config.yaml
hidden_act: "gelu"
max_grad_norm: 0.5
batch_tokens: 131072
dataset: "wikipedia_en"
Each number is 128 + 32 x the weight over its row's rms, rounded and kept within 0 to 255. Layers, rows and columns count from 0. Numbers have three digits each. The size before them is the row's rms in percent of the matrix's.

# up: layer 9 MLP up, 1536x384, rms 0.218, rows 1028-1063, columns 192-383
# down: layer 9 MLP down (transposed), 1536x384, rms 0.175, rows 1028-1063, columns 192-383
up1028 102:146153129166165106121102129174184133090124121144125125167119115129123087103080140120115097025104116121104061109125158173082161139129119150136079164090119129152055164101072113142189152168125092132131164079144161136055179117123109172146228129102121199169114094180107184145105110188123150128174112108132183109101102110159139108157189201110145108165145121161081150090087150083124127182137141167153113175108134124178153142172141141121133130069137158104134072129140139114152102138095139159160152109122143154122067153165067137107148139150097088142103115083192132178182173088221161124
down1028 098:128146136122128112128206188129111159144120138112101065110098173132156182186156130138154188116127149109077114103089143115148149104166099133171189136146136130083113158173134089141195174147146085190148112143141115128137141116142097049092114119088139066081114138144142097035089111098177190127160156149072151046099205143124096130159128157108150171073124092124122133125149137157154152125119120143090120087134086107142166174098161109125127114147138117134113107178106164143097179134160062096047126046151169175089143114115131165097154147154087101158120138147126097096150145114136049118
up1029 097:139114112079125113120072142153094122145122142162133155130115091111064138105075149123117118137113139143201109165081120152131137123099174105102210163051138146170119137169105128148170086111153122134151115174090087143077151152171133160114089118174124144140140151161081124154156150149091159122134115088080145150097137146133081114120130163146146153122060148139133105088131159073144109135167120133107155066087132089142122129092097087069135153159116160174108150094140187089090109158159116147130097143203131105082085130108076103112124083089143121194133133133119129133176176124122156171
down1029 102:121139125170156131054159153138189132089135139149169132130107153114145136122119135122129141091157117117082146102100117041071150086181095149168104146085116140170131083124180162119114141112138112116124145146108081098131141122064108162088191114114133193106155112127142055102159154104140140146089148083179078142123127063198187173160115176129171126122150112160148067090149135079150174121145123082163122093049123174098082212107140170148087077149085171090170174084140119150104130161139131102123149208156091135078141119126086136135167120144147141160111069095173064127114088145089170131
up1030 093:142203161103111159115110176161191118090129141126159108125134105143179133101097173168119074139193138166161140137099138155147123107135101103087086165123083148072120116138114089125131086184137175113106069137106121095168169118153143127105133076074102142091129121196158109167132122093149129160095196092119176107161152118105151140122180074097103079226129185129119098165164143114157134075117110130121133103155123115146110079137132123118147116136160162108155144126106131101122089105118131109135152113113127153138118185139043146084095096154151130087103126148108136113065065100094128143
down1030 096:097130059130070088077130090172124115152095133126145140215112116157167182097105110117137104160090140129127181158129082066154128144125145133207129137198131152133098124123128149155113150177167116080109131116101093128180089131161125157141090140146145147089089114105127131100159126135147103043146146108111204180169084086202127130077130137097146151079109108151181136147116135097094136185107135154126137127205044153107098133211144112162106083159091136108120143103152144127152170095146116172144164132116122177143065117113172118099112109144119076105151128148136125083054129140124080164
up1031 093:091163098072118121050158150097107166158139071134149143127123068164206109112161156109126163149092125191173099080050135089067143123122175100126165130087094109109158132131171156102125159144091095128117124136184219206140117097144155130129156159117177117160131104191143153140147126079120162148115050117102090121126119197149150145124126161160124147103082141135128094107108094111097139149111159120092159110100155173121112130188077114114105142117156107106090101152140135145087163146115130132106173097152112079088084109105164088141079108134085086129102156101099160111109097142140143122
down1031 094:076169146196106089140124124066125093100078146109119131111066082100108141162156160151102158114071118151150129145147087162124137091100108110105101109168153179136143172131120155106151074111121206132134154147150075127160129060109137159099128079137099161114112123142092114156194167206118101125083140109131075109160155172132123115160182123176191127109148065093180141149100095121119097112121077137130170147090073125104149089108134149136130124109106133057110119161152112140200122085141123159111124171106055085071135102127117138142135124161156130161104104157070131124158165093114145152
up1032 099:114134206085092110093174125189063084121178181147112144110156123112150089092068081151120128103138124130127092124185183166125173105148174148155180128132149086075125113142167115090144130193140136123096167182165110177135154116141060166122093171091069109095177163145114143159109154144163142145136147163116142141128168159116173127128131108116091090092031135104148106141127167130111080140150136124171140123135130112137092168142066110134179145126134092115152131135096168105143170126123154130127116106043185134075175131136112114134101105103066183111085109128109153193162077147190107098
down1032 088:157162143219097160106154116074179112126196160118140125125167094127106166141147166134171135105153098115146130125149104163109150125134119133107069099115186150130103113117119129116132209183123122073159092102177175117149143133085164105163137144134127119151098161137169114180126138138103169116132083134167087136131110085216124130091100176144138116084181106143114089133150106143177121130110171114144104073137150130187147152157121155152098168117167177165141152079140127110152109157137097151124136130114087124132129123096181123064152188120085143143133094170138136069090117135077189144
up1033 140:162079137169165105121126079189125149143074086206105105131107116121183118119056147116106148124096120129162102118083144129137103176101102213137111112141150121075104118068164142160162118159144171111168121148133137148102171116060137137109150129097143072138105153128125082155139127131074125062120136154122161112122148127120131188087142178206108158145141144108118151147105101118115146138131145113119100159163097165105099064135111153112127178144088140148128160126086172125128137137119157190165103104138126171119162097090170119138172095158111075021140129110141105119075217145064106066
down1033 119:185089135186113114118103102152155187130139127194095120137117183090116158137157146146158188145094165050135113125107119120195108194109129122109108066185150097126138139119117132108111136118095137196098116092145113169156175061126091171106120123125140102081118101157128089147172130110050172160049126146127153170132139110168176126137155173138127147121156131084078107114138135145108131128072055113110127113091102135069082194099163137137131158091173114113035156100088163158141112161149098117125134137126099176115148120137079064130117172069110094140111156128154120138143138110108111108
up1034 103:126193097089112081190165167143127062152122177158111124179108152167181162173157139092072088177149163113074142116096109136100113103136110098100140131163126155124082126110134074124079034102114171139155140074113141168089127107120034206130124103125092132104150162122096110158092070144134101143083115182110154069183158144097162107172066091075174113162129116139147123174123183111127118143101077154093161138140097102112127166186126119098131127133210162145114188142133110114120132131136147126125134178093143110175116123113177147107146118164071101164112149129131156095152106134110063150
down1034 108:164148121112129128094137172142151168139137129126103129064115169132109152144149112158154100115161102074166186111114127114183189114127117121109125120127136137144117128151084149143100130091170195082158105117133139122154175192162128165077180084153065183125147149151113136124100117156062176103161147145152114150155042121104180130143083117142095142130128182115114155086156114113065137141139147170137137135089119072121109145099129151144159115091126111120105169110127132124134103163107124166163102155173145121168100125098126162085141115138149101100177172150090196156190111190193124135
up1035 102:166122112107081140145195106108097145128104081100110183127175205162157114114156126149146125111085112089129063122176129142135164130158158145138138064105115144096152074096116092121062139136103096144146157159088195126125087109104120106180141065098065141182156073168121170115158133111092055055106198135109094096137092155190164103113163106088113104092151182141142146117094146129127194101185084185103111155154123186105116145127146090087129127135147139175096172119138133138078116159112163091173161135163064069136084119145081171136133090137173146110149153056119170107177047158115129151
down1035 103:175142143141147129189118106130126135082173154128108083159102125136107129084144201098167127086111082123173107156163142088119110142166143107142095115104073096107143110164111132141146176114078147133157086102085116111124113074173141111160119146220111133144122163184098076101092117144082082084116121146081150094163174154143164149133104115137072064164140122096132161144140149116151167066128155102111147168166146125089096131075127103155084126126138197089140126140115139120123061111129171159147096106142092166095118103113129111162053118148108092105154134141128141129112144140107176131
up1036 104:136124077098161045166128117135167152127104110121053133120134084108158113090105119101130092089147154132112128119114085115108164124122093156146122139141114094083151095181155115138138117103133101116109115178103111167143156180049090115107141069092068148125108137127091117117104101091122162067120176122065090134130160121109072183146107154071115085070071142138127110255125160100134141198096106072149158118125114098166098112108197143114139118102157123108135170129115104171095142149194106186124130243127112115079173152134082154086163116147154157126168125124149093124129116125087124124
down1036 106:147110180126077137138115148154086123124122147119174121188109035131177184123114140104125187134121118145163131114172103128154174166144168139136154096168155155148078134113151124126116142225079110128078127088124175140110133091111157069128121142032156165106134106076091124156131165160136086131074153066156116118153115149091091143087083122147124162152140142142132134136118149165117130110162110165134152119083194114041129166118161162092125175130084103090152113154158134183138165131166103125116182129168131107140112107134140142160160137087168138166130164077115156132167087162138095068
up1037 110:125167119146077146084094170176118107137136192184145103152137114129092128156082065081124114104134087133113120076140182182103134063129149175110099141118111123191150167088224098168116128112092156154133144190136144157158156084096095051060091134118094125218108097133159136126063124113100135078170151144129086092078116143147116066138087128101125170099091153167102152095135083109110119108130138102156142175139101108136106060104123094193091150119145116130158070086093103163115133146068151138117140078113127162161124107108122141200175132130133067119164146089128098127162084157131174195
down1037 110:082127095131157091168179102116146141174111166102094137106124141110106146116101112136122096139146114133134155120059108128204106112155213100127187138158110163127166135074132185084132132115189106081112164169158126174092139109166155137122111138074116130125095158132133136122132072171100167141167098091124158112128159193110150151141174169080139145154088070144133176164178169122109121132107197114130138075085106182161169207174114104162146070157119152166155090074132058143164114141096208112115066077114101116088117132106097138096128110143090143132155094097146126128152095133096182151
up1038 106:155149085114101143076139144075141098108129152113126162155189131200104139114113175137167209165183112093151161183125121165193099117078090145145145106118042151127096154087135144122135132205136132137149182161092154121203146141133075120131092106124136176114110078167195099114125107136187084073127096091137100111158111119153158082123092129123147051150156139147155150062115119171141133131090117158118142189165172137130152157183098069100127115101136136108116175144144166122122098107129143124123198151039142093122133099081118108100188041177132080143113138178129149050125100133083113204
down1038 101:185137132122178104085097156106068122118162147128126136104118050174154126095050146136134186113127106128108173156136094186142081134131165142135129118114110103099147197115140141157101093202142158157110179161179125101150118175080121116156108139123164099125163135119220098158137086154156078110116130037124103101155129157138130144164138124158150163111118143108087132110141142104079149119107134107130110188112138139124151131166125099120110103099128135113152138127173135163097119135146147153127177174105069154120068093188139165109141192127052126140122142141159172112169178124097111117
up1039 095:157145141169093114118096123132151087094093136117074175116139156149159064146127132151098151118123098085047108176068163134181137102184165144138117152112180104183122104102131165157137116162173110168114157118093150084136113144142082125177064114117150094142079122110134119196166088144149145131167125100134136077048109106151118144083168147128162144171128161155124107047116161154106126115141161132140040157177123146163148122168122153061160149150103154089137138130111113140137151136112134180112150113142141084078116147117142099234117104093087180187150132112165131206148133136114175110
down1039 099:103170108118118132090108154142106133110146086152141064112156051102120128112110134100159113163158135108126112072067116047218104133102182157139153136119075101062112109115155158117131147104109066132151163098141113139132136110203148149175137064098064140106096132116133122154176156112128103084098101118082164126100087101103069108134158159163082115123103073131103136122100064066141100131109139155140100186168126106099169140124131090099161136118190130162145056119126099130115142183123156106139160119167089111090153168154108089118109068147144171158065174126144155111098081126157091120
up1040 095:090090099152125068063126139124113147186124159124062149089144108111162171094060141156163119153162199100099116120102073171118131161140139168093122145083132066105135113132157084157115170164135178113144129165173189086143110086162134134134146190107131152120148161104124094141065118154207099099147104172181157162126084121124135144159112145138115105132105108122175103159174114109088134123134106111102142133113148112114123180132191121079211122173154097145098096148104125109127145130167147146107089115066174181132112119088129152117091124116163118081076131084049158187147110157092131206
down1040 087:103112145123167127125124153134138104134168140113115141081089194156088120149157166135127083136114190148108091188190136117114165162132111120123133121159176138184169103145088123035116117129125126108137114142122119147115081191117134134110114128140139110097143065120160159173128177154239206149150119164111131095126178069171145106153139118151119118132161150123116154077133085112175151138188063160128162153131118182104128119134131149131135121177127092107197155142158170142196123145143117086152123132141118113136132124129139130186131126144146091108142119159186121103130138107129077095
up1041 097:136118117132063129121142090085123144094109167081125096090156145152078109095109196129139147066186100155121159153130142116111090108148193160120091131077160152103103189157143092116078105184143165114147160121149114162101195076126134133154078134169103131156158153131097116172156092181180134154174149148115138143119138165098184146113157116095076053131085131115159184130158083134108141115101152100128118139136121122120081093119119140135207134098154076161107111186055138148109131156133149141101079128177131108079130106108148164153166128144188105114129169090072163097094106154140085152
down1041 095:095072152072091105187144108161089153120126111123128111140134181158099113105162114140147145076104155094099098105172177172099100156103168210106170110125104112089123170126161126112124112080062171131107078135092128120155110133154102104113091166145201159083099119145128077116139146131103168120162167118132161118164190130151160126115129160114159122115139125124089168178079159088145020136108179120153141091155096099144189137203182145183161091122178169157156116120170117133115101188121165066073209162101129130157168172121116127122105110090110138079134134135176151108145131148104111134
up1042 094:136116113124107131096125158085105067129147143156124114163109153056107087161113156141087133133140121120143134152135098161193114151172144104096172100130037109152049100098100092109123102138132140088180133155148085118093138097118143091086133163121100103135135104086131135116130134160151133157080143177122189163126115120074119113129122109054145139138137047036128122196121091170132083148136198150129186153101121152142130131135171113134131133097110111155152108140087170144085103103111112114092180175115144159133047131062158101072143152153096132097127152084164137118146139189090160135
down1042 093:173134106118139120132095165152138216097127170060154094112143107104084151101116128121157152120145134113088139165180159148092111214102120085112161113169124126133162195139131142108215100156120128093092133135170158114106097086140171126161143127075182162168189114168097110103180186122104109084142151087165135134088170101122092134146158164174125129126151191139141153103145153124106148124161148163146101114133096101114162140079103130071161105139119119133188153164134144139107152077090169122099092121172157101145156175126149105013150136133112138164147107149127132122105109088098110148
up1043 103:121228054169080103095112146156126166165159193116102187161154102134141095046181156160130138098138104140133127130151177114120160096148164092091151085143126133107083119106159143161058062170127088150124156116078201120136127154106151149150138188116131084142089120192135129085106121114116160089113121153083119146111100182157084110109110129151102109137131126042197170137170194116139105133108123133088132151142081099077124090189107144085136110114121179149122191113121122103046081074110149144164066179169070131142104114094167104120120120164085099129148118150140180119147094125162088146
down1043 099:182168136021198185061096100102127111194142152102082189121097162132121170149185157139171101115066107093113119087132144147169136120109109160154129076078098100138166138148127113132121070120095175086134089138081159104081169136172136136146144089183139165124132090044144132133141148149042149138135114174140084080125094148123184103168106127139135125148151076134128105133024090119097113173120147121144136156115168039162150130091143217150154110110066201118130124120182132197123093110092133110140100122139133152152104159144107126124117143140146143135169132114123111073157179096116119101
up1044 106:110144096180050138109126146128119125086120142112136128067116131127144074185049134126139070110196163095158072066148099107162117126173042126149109142108151120167141158127168122123179174109158177107149090107143143127132104158074093150106150119167165126086146158139087106161109153124125117122126168087129135143120125115110190108182104134107120138160100097165097079154207181206082083099178130157102129104138115125103205075106097148154116152140136146162064127075147105139088122079099115174121168062090131100059114171091155177148146162096134129148083195139196085149123123128121088115
down1044 103:122099136131168115109122087056144093145117096147157112087040120201102138132125080053129122106152188192125098115137152111110167105092197086130123134104115116143137122145114090143150163137164184119120104111199150134184145110141125116096205124156123146098081160142104155122116132092112116164122128122164137105061118113169141157221121104169093133180145136075120087183107137142133136187126099120155107136131100161132091147097095181106095121100151152161108125146109152136149131144124073124110130165126138152159105134143079131080113146154172116163134120102143142091166126114183125133
up1045 092:166112113158149134074102162123095127130122168106102055138107089091145132097121125156157126091093115172137157147079077083117147104129117090097108160120161121123162160110127072137181104136153127054127140103176106077117133146125137125136173162144150140132133133151120159089128148190084119106144183132073076160116112105134184136145133149147152141180132100071150184141136080124153078142119168117139167108120159139151154083098092123153099162112068101103143107140142119110162140062187110169028088138118174050140117094115130036168140136101127118128140165136140142113130118088094122089
down1045 098:127131101098114124178134112138121167143079146129141044093171141119079116157126162104135092122109122118138092095100122121129224131108159167135168120157069191026102141133138166108152110196180148140149121154118096153074105123110108137120052061120140112154125088196134060158126132110131158095076156107172124166106122158143137099118086111084136092088090159113146129090122119178090130068140111118101117153141085101114138120138094111128108109133142174069155083151103210066091134154064082141162116099154142116099117084139126147164104102156165091135134127147129073180137114114117111114
up1046 094:164144140146119189076151137177114157076159191113073188151097067116127101163081145131158121137160182104157080137154138199095159132114152086100116154163093162143184096143085151117144129140144111100125163090090129141085147180101127131105114143148083190148113176173115122114130080180131169096139098104153188133129092145071140158120110149110066136152106083087101159098192130149101154129108134107113101122124160134146089106107166131152124146160204129077134101118187143138110140062126082134085136129202102106103158144075151104089145139114150094118167119131109134098167144148178159068
down1046 101:111108111156107136121104136173093135161156119129075078139117129125088170102131183154106129112108139070117087122137158122172094151124143114146203117094092125096104108113150132113130103160128146130141156159170088104111128122150148024095151136170150099022117147089125139166122127122096127095128163157085126200130143178144126080141118113162112131164097150170114130117157141152134168158131123063077135093139109107125175103145204146078105181138136160162090157173135071166118131162174126137135162157152072090123114154100093151135129115199119174175143109142090127087104179076123116073
up1047 100:130135116151165164161149129131146111138119141167140124174152093186104097126095126128132097147146120041064112154145127069139160170130156127171134142120128156157183117070114190108101103113144118154150154172160070126158126078081069139083130157098135109131135124158151134160152132149091109101129142111108125088160065137076145137090120137144148059142113119097137136150160175109121102133047092141183132161121122124202101121174168134084047124134136171116121136147186134081184169143123122150094147147075137097081154127107115188140130123157104155160061126111111147103179092158158128123
down1047 102:129148132175091139145106080095186140125140120103180094105110183093154162086119100152092151106115160101116143087126165176104171115158096128145120149121152110158091108136123084158143108112131146128099169159130132095164115132206180138188067101127148114108153145104111105163067113101124136160127211071154141098152077109170133141144170126121125135233098193111129121134123160099053126178166144128119075124072106094097150118094162141153109094156161097122101141124076142161105120114125160123138124146190147097121097097124177161133138127153152107148163102165186176127116110104129119099
up1048 096:118110116115139076157105190083146090112148125129114172125128106122085112111105124118110176112123088158144139103096145128180163107074141133161124102109161165102119171157122063154097091148138145064154155041155140133155151167118129139197150138218172147117076176146102111169104080084139086157179170159166142146162183153066150088108164114085135135180179170085072122218097135199169157097086175114094144085078080114129173159131103136151161178095144090064106149116135163134113087135127149116175108161125139112137157134143074103088122066085045106112143154177156128087187155122106152097
down1048 097:186169090117180178161095162087100124135080092175104193192140171128141147111199123116084098137050152211063157126115084147160095104165097203129123106149151063149103156116097129134094112133124116146135114123195154134153129139168115135155147177097095131130163087135102062110144111102177110087211139124124114132108111133078179093087137117083176156139161202183134128104133130105133046120092081081110184127081115073123116157160146140116109140114139118166117102118114128186117017176099085155116131094153164122155135110183184107072129105111091136103181153096137072102107131135084121075
up1049 105:123144137097060091189115170142144163144117094122147046136115053129157067139116115169111129123114188084172140147080138159141111095129086109098138109151102100154100109142115154128207113157104138179060074126103129147080181144150147150136151129139157147079151089137123149116123181164110119109154080184131085165146139140109124108102132129138109086184113147192126141145138180112143147176139119178142104109149175108114079152160120104153143106194168132134120063110135130160164155147142081114156091145113177200158124063183172190125156055159122160152159091204215120080074118127088114111
down1049 102:166154129122121055143161172130083091112101130112144108124096122113121138122085112204133095176133145151123145132104153175116116139098081133091144133127088168166109088131149084073151138129114077134096072165157121173057166161165131159132119160145092172109093150056121147205107111097064179150097074148139118113050142144141074121161148100150104130130143155166112087241124183034118134164126068108155140049121149128139135120101114120095136151154116186169070121129139105173092128182146108156111115139093115136150149087140143116152169130146106134117195085162132137068125108117170126154
up1050 100:109157123076085132183116124177188102179151122122153114159113078089121166097139213122165141113108125103211083115081138171138088127098182099128118059093149168144118162195109149125174128088061197133113121193088110150076149135140157151129134192137077160116116077110104190082097083162112109114096154120129084218028087122149154122132128133060142179170122121134113090128087119137097123219105122144141187097140125141105132129137121146113105090173100099131134104109120117155082176129129112111096111160125167115085078104135097126106137132143103146172092106128120145090119134109120093082
down1050 100:129129162103144129088086107160178110109140138092086120188134088153123173178148121118156093123147111156149134096117121092068174084115139088145106120118165130078169114110148166120139162038117154148108108148120138108148101107078112175117141117114078138135099137124112119119079133127107111096089124122120164079089125122106123196169177066080128115180133185158152091146131103199152166109086128163132069135169104204128101118067086125120200091101113117157084095108052164136115158100111139137129144143126140135134098119114100152114168119166065093167073115180162153076084177113115144145
up1051 094:116131144105080168167140102161094079166126122127146108136150044143169195115171233169144121074093071172116136179155177118183085137138134169156103138100148188142129147143142109119051158184091133123094140108117121152099100119139117132128125108107113205108179109115022096151162146102102143109114180166121136111165126177083172120144100167143076125104144140135099139103086117133110122123196135094104159115081157084122144149127141136084150223150143131158125168158088090097090149138175057139075064118108167142119145102168137088169154114197125096088147140115087183135136123087082110124
down1051 088:110097136134160146169120104111151120150148170120088123177092140157139079128149100112159150088100130092132123116082140164111156178204102132125087122156113129145086149137123191168175114117139151153131210127115178066091097195052093125105196168150136118115097122117126095182114058139183127131081132173154158131138137124143148154158089067146145114156135171147159143146155151151167133087145112183159142117119126184109124091106113084119126128109100133168145141099130053144098106100092112199123146105133105136155112156094133139103183160117170093136113171190135137107095129123139090102
up1052 098:098186125071149072157041113097167083105109087094107120127125132136118109141098066169056130120145143205134140124078083091168117059123132143117113123132171172136137097112157128121140132150114115093117142120115125199030101109150182102128093201141128110122144083124128115144135101153137118168179129129158187109112189123166161161110153118112115150180174122151084109056121112158165097111120165127161137115103116137113067111123188125142161179128184184118121157178166106147138081133160168095113143159116082101168130119138150118163092103170139076164075140108093049063194089092164135144
down1052 102:174162155099092172137076110097123164121100110121090150112159123062103129118136127139096105112105073161170158067105068129137092131158162106198082149135112145124117161115074101114145140122099109087065114144140082168121165178125119181091114156114190146137116096058163121091087090169137072203107047155046148132128141137057127121132182116170128080148139128162118116098130119124107131111074164159085131116114164139140102086081140152126131107170152185129117112165173168141177149094100161170144110092170113103096162169152080192171152144148144085117088139127116134111092124101089142178
up1053 105:093143119098080080121145124083161150088150136195086129136175104123132128138147166119075168119127135166158140081124111136129166088120145157127106119141148162085126131065165145148174112117128144124132177133154144131118203144089102124151117155086098131096084098143091129104112113128081061224087125185069153078111088108164123105122171114081153060115128151148107095059160168134122097100096163107106124139067110131144088119103134128141144083149125108153124133090095123179180095070110125224130131155122161191126158110131123165153074059074108109183154093084172139148153160097134122191
down1053 107:113154158179144188199166138169083118085115148107120119087097091145145098155155155093136138112068124099169132113123092162121123142146086094082100173111145124163146104153134138141176173090151111104116180143071104062173091080128101153140099182074083106176105085145098150048131165104135102086102141195143156159140157130135155119146106140056110171078178136106105147113120100071122146073135069088103141099126145109124118145149173198177183176104130101133179118154159113175165094103173086129075130172111173067117109146134076097174094128140112131150148102132092180151179137081095099082
up1054 098:122164107122122115103088093095141156134147102101128124182113134081067135141096115049130155133159131099118182197093135107113202082070193161114120134171119155175131064057072111123093110138208089160080126141118167114094059141131105098099113157101112157154124117198122151121157165118097191094096090114087152139160163170149123098104089106127148159158120163098127146124140093126178139141155145114100113185122116150130107128140133142138102164082150112112107160125164107131073145145144181129210152129119080157132161099139179122131078151106154175142169166113123108155094173188164127108
down1054 097:142080130111122120183122121170061130116052119120112055145130125110099125179126083125199154102153108205125159135153114153148068109076079121128143107107114128159118170138156106119198158160101095124164157166159103082122129075131088123085105194120119125034145144139128142073116118180090124107138136115136165091126141200088129154157133198118059143170158120139149134147061079121074116142181143133106160119107186153128175164151128099220168127136064118138140102083132132123063117140093096116090160105156138122160149128143121136158108099144169137086162125091096105124124119140120113110
up1055 098:068098106137131120182146135120148165113116117093082113175159120099080020116056166094116161143130095101050188115131111111126113154147116121137125102112089100103132111183119136145130137141126093081120093135215106125150101067163096118177122143145187149131199162070132124146108130162126169117147155155122057107128094129118125133139150097120170146133118169118102100154103093147095195159153113175137168136185162166220131172125189145127132130203210136103133146108120140120163103137099081134076133125127149095095109165097150119137140135088075114155131099133112126159150113145162082070
down1055 096:155178133111122117125086127081124168117138153082134185086115098096142120142095122135161160134139116090126097094083080112099081205165144119115098096147120120146150135130127140145112100089139090096093156135143087134084135164141152134101128104147137147109082106169112145125136137168055141093112102096158101136141171070165115132142098180140108161154112056120063130107124127141120127057134098112095064158094074185138094120074071126186103109168150135108191147140162123074132179139094170088130151130105098138106095137163070181110156150148099093148164135100132132120172106159074125133
up1056 099:191147165100081062112101130139200069062106093107153166146164091080091148102120122112128114096152137136185170123190138130143140105162162186136157139161141131117093139133147116166104170116115155109144148168040183167123147138099149097129066133121131138182077168155127180164194190130119151171146130175102120158129168124137107169109158123153177164111166123115097121139082137172145127105163127151140124077152140101179116123142096147111136147151123150102086153163136058145130153167095172107171169125141121124167129118072144120099112116144116141109167129133084049096118095126119146045
down1056 103:141121132109131101146159113156109141103140135149036132101071144059137123109110084103132129121098115130125131113102132097133151164110127175080115124119181154132125198125123149117107138090191125093149100103127075141081080148200156106216110158032123168081139132094072189116171129109160138125116142103070158111212126135141113102196157135188081132170139162112085140126154159152059168120154157172134144135106114115158138166098094138166145126134201112107123127144133098148164122173192103156114143078106121116177167141144133132129240155149101155061130127080150073163164169184172140099
up1057 104:137079124143104181119108081142150094087193078186111114183118156116170129187075146148172112174145164160112058123155090084118092124091161135084051097098127149080146139144113146102156064133167122033110141113121118139126144138119121087101108120147128111159098134178130070147122137179123072174175130159124120153072100101189176128187112127108136060129095127154100161163145121122113121132143163155182147140159121084121111126124093156118120083129119071106140101141160143218084175127125107126156072087089080138184104115122167123142120116139093162158127156123146094098120120087114158100
down1057 099:101100128147164098180162101116153129131092134128182105162137074100179121119138166065186112131144033130097110082150125113162073124071216126114125163084133132080159166141145122113116079148216148161168168145122140097138100094126114116135062187065100044158145137114113155159173106146140100087162158160174181140160120073108119097177114133071135196076056104114106146128142124137119091145175119115150112150166177134096118127141096127176116124121075104114144118062163142088068101121141125108162087133110153130147170186130111152106130196147174146137138119119155077109118144097184172047
up1058 106:102147111180140102096088135107126109105114066065120125183174114102137127113109150127153111170118104146122066098102085133129160118106107080071117161165169142098114134110137086067124146191143112124097120162178173092175140140191170030086108133153142083115078160161157146142160127109095107176156088153125117145153194132104155106144146122128176128166108147151101069080143138160179117105166135101129102123056089130194148127087151113153058152156099155101104147101098118099107123182105162168161152125099079145119138142117167055139078152138124132116147155177106108139126121146136137094
down1058 096:142117160140148180123150171089019127120158125153140132178125153149124092141149144106147133135170088127136155157176142082084146111122128159109066149162194104106126148107126154127135137162137162141130168139110167077162115105118139092161134148120064133103098130082049129128139129181176151097105144108100091153110128118092060098114117122155198136148156097123125111127151127057105158146136154166176122135165184140122136071140206125088136151082095128088079116171153113092121105153166073129105070124109084137149136139132134058097170161104122165163109158131180100195141065186104170165
up1059 095:144149111162117128134073062098098136113096157132118150142129114142146207148147141149141143113092105163140101109164186141122125134149120107073160139092122149142089170123210102177100163088133135094155145115093165114118148134137119097119092154100126133124088103127186166139100087110089153086160115141153087151135125100066198097118142195109133127170105151139103141077114123132086090113118131114138071143174186157098158208087118143206138140069081113115115101205179125102143151134086122189160127137155118163115135147162159158091158116139076112091107112134142138108142149173092160135
down1059 098:133111137149125117170157154196144096125115125167109134084137099106081067115104125104111123135160178075120088101093128098145098088094126103132191170135111124143168116070158216107146145102060125124091069088137055179168111094122119151136075105105133155153168109087151102109145080154162101138098084156132117160080139095118116142105120080108141089112127047153112099113114083104138125145078124163084138105139129107099102164157112179159104148164091065171133104119085167140124160073184067100149085165163123101138127145141165110075144162104203126135128103144134149123156109066146078163
up1060 103:173121153113158096164169135124145083097121113096098136104147125112119089152117187144174139129144147134056098147065150083129112081176121148095126168228180100115103116120124122115171141127128189175095130113159142109157124163122129134110090134070113111083079079156126135123119108119151106126120115125037154137164053134102125092134133130176072073063214111201122164108114080155133082111124151071130135117079122093068161126149105150151119170150121147058080163139109110084111138068170118129114107132100104137117163118153145139112112158138114106139144137116163097105117140080131192106
down1060 103:120103114129135059206058104112165151095126165129114142062151114113089139112117148129139136136137107080117060113076136145161125122147145124141136119213228129095146122093142095083158073099150103112151093116111132112107102117072127147081081109095137130170140150133107155111145126137139090148147137091015152108160195117126088136149129146141132146134158167101143151107149136106056105158140144135131116166148098142137102044208152057122099150125066144085165140094069052139116133113174195138143139201103076151104160149142120131185138078097184072137124091120156139102129134108135123172
up1061 100:095131093118173078175164073134061113126160119079097113164144134154126106094090162172134083181085121161137182146167130166099171098113130086122087104138048197128119047156111115099158138171083127140140143117132122092131206102161073146138128108124116126087188155112142129126092187167151069120135136115143127129065113109076154103141101094149153112129131162189094138129157103163187146161119098087176088163117150185132116133130145093137107161090196074089151078142115112145122149115062153223085167117165097146095037142137131180128143119113122099100132133116093133106142119117162116071
down1061 104:163166110117162101135059108136173112113103069120152110132114107118161110165119102138178083119133096143135112085130129112157172145139073064122107157152142039118123127183190108114090118158137142144138131102062145191146202131144136165116112164127145143094166150120111146251119129123147087174091148103105083147179171127152065134098117088132149146144133161149119118160135125113141115107109161128139135192098119137125168123178131096131144115170154144156181132129170117128117065192102151090140143131204137135159104083133133122124121131167135185123099118155173094143117123097143142120
up1062 095:113172060097098131157134133126166153148123059132112085138116182105181117152159124094076184167150131073147132031139173096136101122077130194122150134178151117134118086104118092117117182193094145120184169119107097115088100137157114129084130120140132164187136084171134110102105237086152090117125126104158123100136123095082121104134142175132076172164172083151107129136123145141109117121137194117164160154155115146202134104142102148175102115079169124161111109156096100141158086119128143095147188179154170056162102112207084133169087208149160161104136142162113102155108150100115143150
down1062 105:053047140129123130095125103180129129096120135135079108171124158088184173098108173171118151119123116159102086113201131129095126104126100123105116056096096122176139065160113103133109157120155067126148082082114150130088126099121147105148101072129105113115103150084066151124139105117113096117141124164083136087166104098240102086147112147118112074118106169118114156161077107114136067148131138110113122191118144105159147137117136186073073073155153159128082115161099137111153154117166129154125150116131146125084189112095097169116145140136152161112125117123141095134139120133124206120
up1063 103:113186150151123122072172184113127153107113199103092116113082136176143108117120145090149096155092114129150140123120123126125086176166124138108160116114158116105157148170125137168118119133118125119136078114113181144154091087060106100130144101108110135140119108143114079201136103113046108094136134138128205132126116120157131110175161083175163098116131136155136155130114138095150104116086194107148128114162095118108189156125141103089157084127132133187206155078102061187045161134118084139137123201143143093173122127174145113131136078093195185148086141107126185106139145122159105128
down1063 106:131098114161107130129137136100109089175113125058107167095116107153119097135139175076193162148117130149145157147131119156127128148112114073188164103130138086185099134080113152094126177099119104117157144089042105179103181100142109101169134089116115096112116138110196166084129107086090129103138121084065118136079104134139119173171107163120164150101091129107115120131165137112146145069122094195157144132120103134146125105163156155157124058180153164068153128130132102086125146125162129083209081168210158101141168158146108125094127112064137173169126074090147096151115113136096163151